config.toml
hidden_size = 256
num_attention_heads = 2
vocab_size = 1024
tie_word_embeddings = false
init_std_o = 0.00585
init_std_up = 0.0361
init_std_down = 0.00207
optimizer = "laprop"
lr_head = 0.0192
z_loss = 0.0001
dataset = "wikipedia_en"
Each number is 128 + 24 x the weight over its row's rms, rounded and kept within 0 to 255. Layers, rows and columns count from 0. The size above them is the row's rms in percent of the matrix's.

# layer 13 MLP up, 2048x256, rms 0.0756, rows 1497-1521, columns 0-63
size [100  97  95 100 104  95  98  97 107 102 100 108 105 106  96  95 105 105 103 101 101  98  86 100  85]
[[148 110 108 115 104 113 137 116 101 114 171 119 120 118 152 141 165  99 146 154 117 140 107 153 165 124 101 112 142 153  96 111 157 124 100  91 179  83 130 149 149 113 124 181 130 148 112 123 146 153 134 161 141 150  94 136  94 126 169 147  99 138 161 123]
 [136 161 124 205  82  57 145 159 143 130 113 110 154 107 195 121 112 132 121 133  87 141 175 115 150 126 119 134 117 156 155 169 133 149 119 139 125 146 162 118 107  94 128  94 140 136 126 138 131 138 148 103 115 172 147 167 121 121 141  74 103 158 108 143]
 [130 178 119 121 140 171  95 151 100  91 137 143 135 132 134 154 170 156 173 107 137 113 133 112 142 112 126 133 108 134 107 140 130 134 106 147  94  68 140 130 109  80 124 127 117 131 138 130 129 118 131 132 142 146 138 100 155 145 114 123 126 167 111 128]
 [132 126 136 126 118 122 111 178 124 143 141 128 146  78 155 166 125 103 125 100 100 106 124 122 147 126 134 103 139 148 163 118 111  68 134 141 142 160  77  99 163 143 131 101 137 148 121 165 142 108 139 101 144 103 123 123 133 139 143 114 126 140 120 113]
 [144 114 198 146 149 120 120 117 120 124  84 169 141 121 122 120 118 113 154 113 130 127 139 149 131 156 121 112 110 164 109 177 141 114  98 148 113 126 126 109 107 139 141 136 107 144 123 118 110 138 147 102 169 174 130 119 117 175 176 109 116 119 158 126]
 [143 108 155 118 112 170  98 106 133 140 153 133 144 137 132 100 119 113 128 126 124 101 114 110 128 102 101  81 136 126 103 125 142 137 158 117 121 116 148  81 150 135 172 165 126 168 143 111 132 134 146 151 122 151 118 111 143  85 189 118 139 135 132 116]
 [136 160 115 138 114 129 146 120 135 127  86 119 150 126 132  94 143 103 163 109 115 109 115 144 183 150 129 123 127 138 107 174 131 187 111 129 143  87 138 105 147 150 124 127 131 124 137 113 143  83 108 113 134 127  89 124 141 130 118 120 173 196 117 162]
 [118 131 160 130 134 122 127 134 143 123 122 129 117 104 123 161 130 130 105  60 100 106 152 111 141 125 135 117 109 131 149 122 132 106 132 132 116 111 123 130 144 167 128  96 122 118  96 140 126 127 133 131 152 167 145 134  82  98 137  99 101 148 141 142]
 [144  89 151 121  98 121 114 123 124 134 141 153 102 132 126 101 142 116 144 148 112 133 130  94 143 150 147 127  97 125 164  92 168 112 188 129 102 160 173 157 101 158 123 116 168 174 107 159 103 119 178 107 135 111 102 115 132 109  72 127  86 128 129 110]
 [143 117 165 134 125 146 137 151 135 125 113 124 136 142 140 103 155 118 130 140 118 143  90  98 119  88 154 115  91 114 160 140 148 164 145  96 114 142 144 121 153 128 126  89 192 134 120 139 110 102  87 130 130 122 120 133 108 136 161 105 125 183 145 114]
 [149 122 124 150 127 113 139 130 118 125 131 119 165 112 159  98 132  81 111 124 120 121 121  92 195 117 140 118  83  92 184 137 118  89 139 110 103 142 169 160 131 149 139 101 116 106 134 106 155 126 175  84 150 132 179 167 117 136 164  97 118 164 118 136]
 [141 102 140 150 108 132 146 127 112 136  97 149 122 144 132 137 133 113 121  56 118 119 151 122 122 154 153 139 125 115 127  98 113 100 118 104 155 124 155 151 159 152 155  91 108 135 141 146 127 141 132 112 140 141  93 135 124 145 126  89 141 120 118 176]
 [142 105 121 152 115 141 112 138 124 147 106 158  78 162 181 131 153 145 111 118 113 124 178 119 147 122 119 120 132 140 131 137 140 143 126 117 149  94 118 139 112 145 160  99 129 136 141 163 102 119 134 120 117 128  88  61 133 117 116 163 135 106 109 122]
 [153  94 136 128 132 136 122 170 119 137 141 117 174 108 109 137 161 110  96 114 117 130 114  95 160 148 109 128 130 128 120 142 124  82 117 119 140 108 123 125 182 190 155 124 151 129 125 152 133  97  89  98 104 135  89 136 112 160 153 139 123 129 110 118]
 [122 126 130 129 139 136 121 159 125 112 130 105  77 173 121 150 144 128 104 137 129 131 135 135 131  86 167  35 130 128 197 136 115 137 114  84 170 132 161 149 160 140 129 140 180 154 106 113 129  99 163 129 108 143 125 139 104 116 172  91  80 135 121 135]
 [158 136 127 121 130 136 123 128 127 160 106 132 130 103 152 133 134 143 187 119 141 117 156 103 135  97 147 106 133  84 158 161 180 139 137 133 160  68 111 123 137 162 179  91 114 141 129  87 128  98 105 123 124 138 168 132 104 109 140 151  73  93 109  99]
 [140 115 154 142 140 100 112 119 149 130 119 139 158 157  99 127 130 153  99 128 137 113 105 160 133 123 144 137 153 114 143  85  97 168 127  99 118 124 124 141 147  99 162 137  73 153 136 112 166 120 109 135 137 133 137 150  85 199 168 157 116 170 123 132]
 [140 129 146 135 103 196 147 119 112 120 114 115 149 113 118 144 132 121 135  76 116 127 181  97 123 111 173  88 141 106 146 154 150 124  92 125 164 102 101 152 171 158 150 103 147 156 160 104 115  77 103 128 100 130 114 123 106 130 129 140 120 101 127 130]
 [142  96 192 128 112 152 100 124 150 134 134 134 105 132 145 120 128 133 120 116 125 135 197 103 137 143 139  95 157 145 146 155 114 134 137 106 153 104 117 101 149 165 100 143 109 133 134 131 140  98 153 150  95 117 142 115 125  60 208 138 105  87 132 147]
 [145  91 131 112 100 137 151 107 117 170  74 142  72 126 122 124 139 119 117 147 136 113 126 146 167 160 161 131 119 114 107 116 175 156  98  91 112 158 166 112 125 159 124 148 116 130 124 100 159  93 107 164 106 104  75 143 122 171 115 124 126 158 143 113]
 [133 138 143 162 116 131 161 145 135 134 101 145 151 120 118 163 129 155 122  92 113 120 122 129 149  97 105 126 169 166 139 179 122 168 144 119 144 167 101 156 133 103 122 110 139 143 120 111 162 111 127 118 120  98 118 113 105 121 113 123  94 111  62 103]
 [143 173 106 140 113 140 116 142 124 163  85 125 146 117 118 156 158 159 120 116 161 113 144 105 120 130 130 142 122 113 130 163 131 139 173 152 169 111 105 130 165 154 124 107 136 165 146 124 125  89  95 109 170 155 110 143 113 120 134 100 130 130 126 179]
 [134 140 139 125 138  91 162 161  70 116 146 143 113 155 139 157 139 112  94 130 143 100 127 102 140 166 163  83  97 146 125 120 130 171 127 109 148 155 112 120 136 133 160 162 106 125 108 150 136 118 155 113 159 115 148 166  62 124 145 102 174 118 119 136]
 [159 114 140 161 140 121 155 140 160  88 133 145 152 100 202 117 151 121  97 120 107  94 113 120 152 144 148 172 147 147 133 150  99 114 124  82 127  44 133 131 126  98  99 155 103 147 114 121 111 154 162  78 138 186 114 114 130 108 134  98 111 121 141 140]
 [150 120 126 154 165 131 130 110 139  94 168 137 150  94 139 148 141 154 118 141 149 136 169  70 161 110 155 171 107 137 140 192 129 113 155 120  97 120 103 154 147 166  78 148 165 135 132 103  93  94 135 172 109 144 120 134 105  98  94 137 138 132 109 114]]
# layer 13 MLP down (transposed), 2048x256, rms 0.0678, rows 1497-1520, columns 0-63
size [106  95  96  95 105  91  96  93 112 103 101 115 106 112  85  93 100 109 104 100 101  98  86 110]
[[165 159 155 134 151 132 128 141  94 104 119 123 135 141 125 122 152 167 129  82  94 167 129  93 135  97 110  80  83 113 196 122 126 122 150 113 124 112 108 126  98 133 124 167 156  88  91 126  92 123 125 144 136 102 156 132  89 117 117 127 146 152 107 129]
 [159  90 168 105 119 126 128 132 121 142 135 117 155 136 144 102 113 177 149 158  98  91 101 141 134 111 104 109 123 109 159 113 117 118 113 157 122 101 141  77 110 128 128 129 153 140  92 114 166 184  95 114  93 101 135 117 133 125 147 129 110 110 111 133]
 [151  70 178 139 121 134 134  93 104 146 142 120 133 145 149 123 159 123 104 141 116 155 118 134 140 166 156 142 124 157 141 145 137  99 123 144 134  92 120 133 108 135 174 155 145 114 100 108 119 155 147 137  87 125 125 141 146 134 146 112 139  93 151 149]
 [158 135 144 131 116 122 122 119 107 139  78 108 140 121 106  87 122 129 118 160 100 146 149 118 144 126 102 173 182 133 163 156 108 159 152 124 117 125 119 106 145 146 133 145 114  93 118 128 127  79 161 163 128 110  94 150 149  97 132 117 143 108 116  96]
 [111 159 108 120 165 117 110 100 137 140 125 144 103 118 148 161 210  87 129 160  85  81 110 169  98 131 162 106 125 107 102 118  96 109 119  94 140 164 128 121 190 103 154 125 125 110 130  93 148 149 114 105 171 108 123 127 117 129 174 171 166  82 153 137]
 [152 141 117  78 137  95 144  97  94 114 163 116 162 146 108 146 202 119 106 131  97  92 135 124 157 142 136 127 127 140  87 155 133 164 152 185 130 111 111 158 127 132 119 129 111 126  87 109 146 104 124 132 145 192  80 110 152 187 143  80 118 126 142 142]
 [121  60 140  64 131 142  90 136  98 184 143 141 131 140 129 107 111 111 138 151 122 119 149  96 111 111 123  96 152 166 127 121 114 115 155 123 109 127 112 119  82  75 116 106 170 141 141  94 137 151 145 104 114 109 109 118 190 135 160 112  88 114 149 101]
 [139 119 149 166 107  96 133 148 128 123 135 163 149 106 131 127 133 132 147 120 124 120 145  87 117 163 142 109 128  80 119 151 123 110  97 102  90  87 116 145 127 133  97 187 146  91 143 134 138 128 116 145 113 123 160 120 128 165 121 163 124 109 109 107]
 [132 156 153 165  75 140 132 110 140 140 129 144 127 132 138  90 142 139 108 144 154  93 142 157  85 138 130  73 139 163 123 157 113 129 131 138 135 118 117 128 123 138 140 175 129 134  96 147 172 126 127 127 170 128 104 112 128 139 125 163 169 110 122 163]
 [117 151 136 133 139 123 116  73 133 147 173 133 134  87 166  87 149 143 105 112  94 116 143 183 158 157 133 126 156 100 123 124 111 113 159 111 115  83 108 188 135 111 141  97 106 153 120 148 132  98 131 119  98  92 137  87 169  91 153 197  98 123  91 129]
 [ 93 121 138 134 115 132 169 151 150 125 107 128 106 105 111 118 147 124  94 166 100 100 141 103 112 145 134 118 124  86 126 136 125  96 119 132 142 140 102 109 137 125 123 137  94 109 131 161 117 105 170 139 165 158 121 180 121 102 135 163 103 118 121  95]
 [120  97 102  91 111 108 139 131  77 152 101 127 155 162  81 128 158 151 132  76 131 123 157 119 101 154 120 142 162 164 128 129 131 124 112 160 150 172 117 174 130 110 143 112 134 123 146 107  78 135 145 120  97 155 112  94 172 143 121 171 160 175 154 137]
 [149 108 135 111  97 122 158 127 113  97 132 140  94 115 147  91 106 124 135 121 122 119 137 110  98 140 112 136 149 124 120 155 132 120  91  82 154 116 145 140 104 118 122 135 123 126  98 168 119 105 143 137 109 206 111 126 135 148 121 118 100 176 141 142]
 [126 141  92 129 138 106 125 114 146 127 131 124 157 128 126  91 120 127 160 106 118 179 111 156 182 102  76 140  91 126 121 112 143  98 123 167 160 140 120 182 120 111  96 139 155 139 119 134 133 138 153 156 167 102 143 137 140 144 127 129 113 177 140 132]
 [133 129 146  98 152  80 140 145 109 162 141 109 164 149 132 139  64 176 139 112 125 145 113 112  99 133 156 128 123 149 166 182 135 139 151 132 149  93  84 143  76  92 142  86 157 153 130 105 124 110 137 154 141 125 159 118 140 119 123 149 134 131 175 163]
 [125  82  97 103 140  98 140 118 130 146 121 136 144 176  98 159 149  75 123 144 186 139 111 113  98  92 136 137 137 107  89 185 159 131 168 115 102 140 135  94 186 112 169 121 137 146  97  91 134 123 167 134  94 157 131 146 117 141 164 146 122 137 117 113]
 [146 107 131 118 102  73 108 141 148 134 149 144 141 140  76 127 163 121 155 129 104 165 164  65 122 152  83 122 154 145 120  78 180 132 148 123 143 150 113 120 122 104 112 135 127 105 130 110 157  94 173 166 116 143 125 153 124 103 105  91 169 148 136 116]
 [160 140 116 151 127 139 109  96 134 148 149 112 115 152 119 148 102 128 131 149 118 116 107 109 133 140 164 139 153 115 115 178 146 126 113  98 161 139 120 122 103  80  87 135 115 128 114 168  93 125  87  82 112 117 160 153 129 140 154  90  95 145 104 125]
 [131 154  93 109 146  93 123 132 125 138 167 142 118 156 107 128 132  75 110 145 118 127 130 116 134 135 120  87 119  91 141 129 141 105 141 167 129 151 131 145  92 181 134 125  80 103 123  96 135 141 152  80 132  70 164 124 131 132 130 117 133 161 133 120]
 [137 168  97 147 141 108 126 167 169  95  99 127 103  98 102 125 114 122  95  99 141 133 160 110 101 128 144 150 119 136 131 127 213 108 125 132 102 134 142 156 138 130 122  99 108 117 139 145 125  85  92  99 123 145 142 129 134 110  94 114  69 147 212 153]
 [131 123  98 111 148 116 140 133 127 138 149 101 125 162 141 179 126 132 125 132 147 155 109 147 127 136 137 101 139 121 103 131 127 135  99 169 126 173 145 131 135 107 179 154 133 176 112 181 140 105 141 105 101 146 134 109 116 172 150 149 143 176 103 132]
 [133 133 121  85 118 141 121 126 137 124 133 129 113 192  93 133  94 118 148 127 122  94 169 113 114 121 156 134 105  89 108 124 105 127 111 140 176 137 109  87 139 134 148 106 188 131 169 140 150 139 180 109 141 158 156 157 148 104 130 142 126 130 138 102]
 [132  89 122 142  89 175  87  99 136 118 109 137 154 118 115  70 173 131 141 143 153 125 140 132 138 104 127 156 166 132 114 104 132  88 120 126 118  96 138  91  92 127 127 114 105 150 131 126 130 166 109 123  98 177 116 115 157 106 128 191 155 131 134 135]
 [107 176 145 126 110  67 120 141 123 131 153 136 146 160  88 136  81  92 161 137 136 179 149 108 101 128 127 100 154  90 107 145 108 111 104 148 145 186 116 140 134  98 107 141 145 153 139 131 106 105  99 139 114 109 130 182 118 179 111 142 134 134 126 118]]